Weights of a small GPT-style language model, trained from scratch on English Wikipedia.
Size: 10 layers, 12 heads of 32, MLP 768 squared ReLU, vocabulary 5382.
Architecture: rotary positions, capped logits.
Training: a variant of Adam for these matrices, 119M tokens, 7239 steps.
Each number is 50 + 12 x the weight over its row's rms, rounded and kept within 0 to 99. Layers, rows and columns count from 0. The size before them is the row's rms in percent of the matrix's.

# layer 5 attention output, 192x384, rms 0.12, rows 0-67, columns 96-143
094:44 44 51 42 68 46 49 39 42 63 55 58 50 57 52 40 62 60 41 65 37 46 37 47 58 52 47 59 69 52 50 58 43 51 62 54 59 47 35 58 57 39 37 57 56 65 63 61
093:58 48 36 46 48 46 43 40 52 57 43 50 47 44 54 53 54 55 62 51 49 49 67 49 57 45 49 53 42 63 65 55 72 66 68 76 36 74 42 69 73 28 30 46 38 73 36 62
110:50 60 60 47 32 37 22 47 56 72 34 65 63 37 70 78 33 51 36 72 65 58 26 29 48 58 57 70 40 47 76 52 64 53 46 45 34 63 58 42 55 46 52 55 50 54 33 57
084:38 26 45 40 55 49 58 47 37 48 54 56 32 64 25 33 64 67 50 51 32 45 58 42 62 46 43 56 49 59 44 51 47 51 54 68 64 51 44 72 63 55 43 38 58 46 52 40
100:57 12 42 54 31 53 50 59 40 52 72 54 47 65 40 57 63 70 50 34 80 41 55 39 52 42 36 81 50 55 54 54 40 40 44 38 60 32 49 53 43 63 63 44 58 37 60 31
100:46 72 68 66 73 32 40 51 61 86 16 54 71 36 54 58 24 57 38 72 59 60 39 56 29 34 80 64 30 13 81 44 34 49 68 59 68 42 28 64 57 42 44 50 59 54 67 52
104:42 54 61 64 57 38 44 49 66 75 28 47 49 58 39 48 29 66 41 49 60 65 41 40 30 34 73 68 32 44 57 35 34 47 64 51 59 45 45 72 52 43 51 41 64 50 63 46
094:48 19 36 52 42 52 57 56 49 35 54 56 43 63 32 34 59 62 61 40 45 36 65 33 59 66 40 45 54 61 46 44 50 53 55 55 51 47 54 66 64 51 50 44 58 47 55 46
099:59 57 42 55 38 49 51 51 49 37 49 42 44 31 56 55 52 46 77 41 43 42 66 49 52 64 52 33 45 48 56 44 35 43 73 51 63 46 32 64 44 50 38 53 59 51 62 65
124:85 44 35 57 54 54 67 40 41 38 63 69 48 41 48 29 81 70 61 34 55 54 58 79 36 79 29 63 49 59 50 47 51 60 59 60 53 56 36 59 53 41 44 52 52 58 49 60
112:54 45 31 37 67 53 57 63 38 37 60 39 42 43 36 31 61 58 56 35 44 37 62 41 60 57 38 34 64 49 41 44 44 47 57 54 40 51 52 47 45 52 57 37 55 54 59 56
083:47 62 42 42 23 41 33 50 47 75 35 21 52 33 28 49 40 72 40 51 42 55 63 19 53 53 56 46 30 37 64 30 49 50 47 65 48 61 57 63 59 59 57 32 56 44 37 36
107:70 56 35 50 56 44 55 62 48 65 50 41 42 31 41 37 50 68 56 35 58 41 78 48 40 54 48 56 47 40 64 46 64 60 55 60 49 66 37 47 47 39 43 51 37 66 40 72
114:43 63 54 51 59 66 44 46 77 57 45 56 81 40 66 64 27 33 46 66 47 55 31 67 33 53 65 55 56 47 52 51 59 53 41 53 42 53 59 55 63 47 46 40 43 52 43 49
113:66 51 50 43 38 54 45 30 60 41 58 38 44 50 50 50 65 30 53 40 42 55 42 61 52 56 49 42 52 53 35 42 46 46 43 49 51 51 49 46 45 58 63 43 59 44 48 45
113:34 58 41 12 55 60 55 35 16 51 86 71 51 74 43 69 74 47 28 61 46 67 21 49 76 41 17 66 75 58 48 89 55 52 36 51 54 49 59 43 43 56 53 54 48 47 46 45
128:37 63 53 43 58 59 61 41 35 52 60 60 44 64 52 42 63 61 44 55 48 53 33 53 60 41 44 65 71 67 32 68 73 50 36 48 23 64 62 33 54 54 60 54 40 51 26 50
102:79 53 55 61 57 41 73 57 51 33 61 77 43 52 58 49 56 53 76 40 72 37 72 71 50 59 41 64 51 55 57 57 52 53 34 44 54 50 58 45 50 62 59 58 54 44 44 35
097:61 30 69 79 59 27 48 40 67 58 34 88 53 61 66 64 53 50 64 45 82 73 33 62 18 58 58 80 24 50 73 36 53 50 52 52 44 54 54 50 54 40 56 52 44 50 47 53
107:27 60 31 42 33 62 37 52 50 66 48 36 37 48 43 49 33 61 34 47 49 59 41 36 51 39 55 58 38 56 49 55 55 70 59 57 57 52 48 65 58 29 25 41 45 63 52 64
092:56 65 37 54 72 39 49 51 61 65 34 43 31 44 38 33 48 67 53 35 40 54 59 56 45 54 55 45 39 42 56 43 56 65 64 58 47 64 41 67 59 31 38 55 42 63 49 64
087:77 24 43 40 38 49 69 53 48 48 65 47 44 51 37 49 53 70 46 45 71 47 71 55 56 44 36 68 51 49 47 41 46 61 52 55 60 45 36 58 62 39 43 60 56 60 51 51
093:49 78 61 76 67 50 60 79 50 50 40 35 56 35 47 45 41 53 58 36 53 31 53 53 36 56 64 28 56 33 43 56 73 61 64 61 39 73 50 66 64 32 34 53 45 59 29 51
096:45 51 53 46 47 39 39 53 48 75 35 44 53 32 49 51 48 69 34 58 70 72 51 39 34 40 61 65 31 26 77 34 36 45 57 39 59 45 49 49 39 52 60 61 72 48 64 51
090:15 37 48 54 52 58 46 38 53 63 46 40 58 61 36 45 40 53 43 48 36 46 42 57 40 29 63 51 56 65 54 50 55 58 50 56 51 55 45 39 47 44 46 47 44 55 46 54
085:51 33 51 45 82 54 62 55 33 53 55 52 62 49 42 42 67 64 42 62 64 59 69 54 44 36 39 66 60 30 52 40 39 61 62 67 65 58 34 76 64 51 42 49 60 57 56 55
090:68 58 48 36 49 46 50 49 41 62 56 63 68 24 42 56 51 73 32 64 70 79 44 58 27 55 44 63 25 25 72 42 42 49 44 41 58 48 44 55 63 47 52 61 65 47 44 57
101:47 59 36 12 33 55 45 35 23 70 67 18 38 51 26 54 61 65 14 57 45 73 72 26 83 43 27 50 40 35 51 52 53 47 52 56 50 54 49 45 47 54 55 50 44 45 48 49
095:44 43 49 53 62 62 76 55 22 31 58 37 52 50 52 38 74 51 54 56 32 32 49 41 46 71 34 18 75 51 31 50 32 43 53 44 61 36 38 46 33 50 53 51 54 45 70 53
089:31 40 54 50 21 44 15 27 79 65 30 43 59 57 52 73 38 11 42 58 39 67 24 38 46 48 79 50 37 55 53 35 36 46 56 41 64 35 44 47 41 51 60 54 50 47 64 51
109:68 48 38 47 57 51 51 62 45 49 48 35 57 31 36 33 46 69 47 51 51 43 67 51 47 63 45 37 42 43 61 38 49 55 65 52 45 54 58 75 61 48 43 47 55 41 41 45
126:62 41 53 22 33 58 40 42 49 43 66 43 61 37 49 76 63 27 39 54 62 75 57 47 56 44 43 51 47 34 47 58 38 46 54 53 54 47 39 68 61 55 59 46 65 45 59 35
090:53 56 69 60 56 22 48 80 58 73 37 40 55 61 29 56 43 60 48 49 88 52 55 37 37 21 57 66 35 19 78 37 48 40 43 50 41 43 58 46 41 60 64 40 60 33 47 41
131:43 52 56 53 64 48 53 54 44 66 49 53 53 64 45 57 47 62 40 56 60 44 39 43 46 39 52 66 57 40 60 57 53 46 43 38 38 53 56 33 36 65 67 54 50 43 44 49
086:23 41 51 67 67 54 58 71 42 45 49 59 55 73 43 44 53 48 56 55 46 32 39 37 39 28 61 49 65 51 55 55 51 52 40 47 54 49 38 45 54 51 58 47 45 48 41 45
095:52 57 34 34 45 53 57 47 26 44 68 65 59 33 70 66 76 49 57 56 51 54 46 39 57 64 27 55 66 48 66 68 40 53 58 53 58 44 46 52 41 54 52 56 55 42 55 52
091:47 64 49 38 42 50 41 43 28 45 52 44 55 41 57 65 61 43 35 80 34 52 43 30 54 78 37 21 54 52 57 56 57 50 46 54 46 57 48 46 50 58 53 53 46 47 40 56
087:75 45 26 57 28 73 65 48 51 27 74 47 45 32 50 41 65 67 66 25 60 47 58 66 37 74 35 50 39 67 39 46 56 54 48 54 49 46 50 53 49 40 47 50 39 51 48 51
098:52 63 17 24 37 76 47 14 40 38 68 54 49 32 74 52 53 40 47 52 38 76 48 69 74 74 28 43 56 75 40 65 60 53 56 48 50 54 42 52 63 42 49 56 52 49 36 58
083:66 69 68 88 83 41 72 63 76 61 28 43 59 52 28 31 35 60 49 33 58 61 56 83 09 54 79 56 27 19 48 26 37 60 58 62 71 50 46 84 60 34 31 35 55 63 72 55
098:56 51 44 72 64 70 77 55 42 30 57 48 35 66 44 28 62 66 81 25 40 25 67 48 65 63 43 46 74 73 20 54 44 40 42 49 63 41 46 54 33 51 49 26 52 46 61 53
116:50 48 55 38 24 39 23 52 50 58 40 35 65 33 31 67 54 38 32 62 52 69 46 32 47 44 55 46 21 15 63 35 29 43 61 46 72 31 31 55 41 47 48 43 61 54 79 50
086:62 63 63 54 73 47 69 82 50 37 57 34 80 36 40 38 52 56 51 53 43 25 57 58 25 48 47 23 65 25 54 48 50 47 57 35 50 43 54 38 43 42 44 60 36 54 53 57
119:51 57 55 55 47 44 44 42 59 77 31 52 54 41 55 55 35 58 39 53 64 76 43 53 37 40 66 70 28 33 63 42 25 43 55 38 71 33 48 62 43 48 50 42 63 46 73 37
093:58 49 30 39 64 66 65 32 56 56 57 64 63 45 44 43 54 54 39 53 51 76 36 64 31 72 51 70 54 37 52 50 62 56 30 48 54 61 49 47 61 51 60 47 60 46 34 40
103:44 49 16 51 22 46 34 41 44 68 53 39 08 49 41 39 57 87 57 21 53 56 67 23 66 80 43 69 40 75 66 42 70 64 61 60 36 68 57 52 51 37 41 54 38 58 31 62
079:48 44 27 45 49 69 66 53 47 48 69 60 60 40 49 39 60 63 43 43 61 62 43 76 36 57 35 68 66 54 44 60 49 56 45 48 59 49 58 53 50 46 36 40 60 50 53 59
096:74 51 20 36 53 73 76 23 28 16 71 51 35 41 66 39 91 46 59 33 46 64 66 87 63 79 22 36 59 70 26 67 45 44 51 48 45 46 52 45 43 49 56 50 54 45 53 42
082:40 42 45 68 32 50 33 44 44 52 48 66 48 61 63 57 59 49 67 46 44 32 30 45 51 60 52 61 59 79 52 57 65 51 49 43 26 61 62 27 49 46 54 63 36 56 42 64
090:71 65 44 46 48 53 48 50 57 48 54 26 37 45 48 53 38 47 51 40 36 37 68 57 57 67 48 31 51 47 45 57 49 53 76 58 58 49 39 55 44 41 38 46 37 59 61 50
076:42 56 46 51 59 49 74 45 47 50 57 50 40 74 20 24 64 63 47 30 49 55 45 75 38 30 44 60 57 52 42 41 51 53 45 43 53 48 57 46 60 54 52 45 58 46 44 48
115:71 42 40 49 47 61 38 39 60 27 53 73 47 37 76 46 57 35 69 51 40 37 55 66 49 80 47 43 55 73 45 53 47 41 45 48 51 44 51 37 39 59 58 52 52 43 50 44
098:50 66 58 49 53 58 55 64 50 32 55 54 56 37 63 54 50 30 56 49 47 38 40 61 47 50 47 30 64 53 37 65 66 59 47 49 38 55 53 27 52 36 49 52 39 58 41 70
074:37 46 64 64 66 48 40 49 53 42 41 40 55 48 63 55 41 38 56 57 44 38 53 56 56 45 52 29 47 66 54 44 43 49 52 47 58 44 40 50 56 48 49 60 49 52 53 51
080:64 52 52 70 46 62 44 39 74 34 49 54 45 48 63 48 42 32 66 41 51 52 42 87 30 37 71 44 35 59 29 46 53 59 57 61 58 55 40 56 56 48 44 51 52 54 49 49
089:56 62 33 65 41 64 35 45 65 56 45 51 42 39 64 44 46 53 62 37 51 47 56 61 47 78 63 68 51 54 45 56 54 47 54 46 50 46 54 44 42 48 48 46 41 49 54 53
087:40 49 43 72 76 61 65 57 59 31 43 48 26 72 47 36 47 40 75 32 36 28 65 68 55 45 64 30 50 77 32 50 50 43 40 40 52 45 57 39 43 59 60 55 53 42 50 52
102:26 62 52 43 43 50 56 48 38 63 51 31 50 61 44 51 51 49 23 45 51 63 49 44 57 34 43 49 48 46 46 47 37 38 42 37 54 38 54 37 34 69 66 45 54 42 57 28
143:43 78 69 64 71 56 45 40 74 56 39 45 57 48 57 52 36 28 55 56 42 56 28 70 41 35 77 50 51 45 32 53 45 47 50 52 51 41 49 57 54 38 44 43 48 51 63 45
124:30 57 55 68 60 42 69 77 48 51 45 40 33 81 31 31 45 64 52 32 54 23 45 37 44 30 59 41 69 53 41 45 53 49 54 43 54 50 51 50 49 49 46 47 49 45 50 50
095:50 83 53 42 49 41 33 40 54 68 37 50 65 29 51 65 45 36 36 59 55 66 31 54 39 56 58 52 33 25 68 58 45 46 55 50 41 50 50 47 44 53 60 67 54 52 44 49
095:42 41 33 45 38 55 47 47 24 56 56 38 41 59 23 39 61 65 47 39 32 45 55 25 67 65 38 44 56 57 46 46 61 46 53 61 32 66 55 48 50 68 57 53 52 46 28 49
101:61 31 53 66 45 43 48 43 57 55 37 76 72 50 56 58 41 51 65 54 62 40 51 47 37 53 58 69 44 50 73 37 77 74 71 63 37 74 53 49 61 33 26 61 30 68 25 79
082:59 56 47 52 59 53 50 51 34 51 54 54 44 59 51 40 62 69 52 45 42 29 45 37 61 74 37 60 66 62 51 64 26 49 46 48 68 31 50 58 41 41 49 36 55 45 79 45
116:49 48 33 46 70 73 76 54 16 28 71 65 43 65 59 37 76 62 64 52 47 39 61 56 78 52 21 49 82 70 37 73 49 51 53 56 48 50 49 57 54 56 56 53 53 43 46 44
092:38 46 69 52 56 45 34 42 62 55 29 56 67 44 59 66 31 31 53 64 51 70 38 47 36 39 71 48 29 42 61 43 51 48 62 51 42 49 54 56 55 41 55 54 49 55 57 46
091:58 51 58 56 61 40 75 56 50 52 54 45 45 47 31 35 62 69 46 30 61 59 58 67 34 48 40 60 45 42 46 41 51 47 28 51 62 41 61 56 44 62 53 41 56 39 55 50
096:55 55 33 23 33 56 48 30 27 56 79 55 45 50 45 60 68 69 33 48 58 60 44 44 70 57 23 70 56 65 56 72 66 54 25 43 40 54 66 43 57 54 54 58 49 44 33 31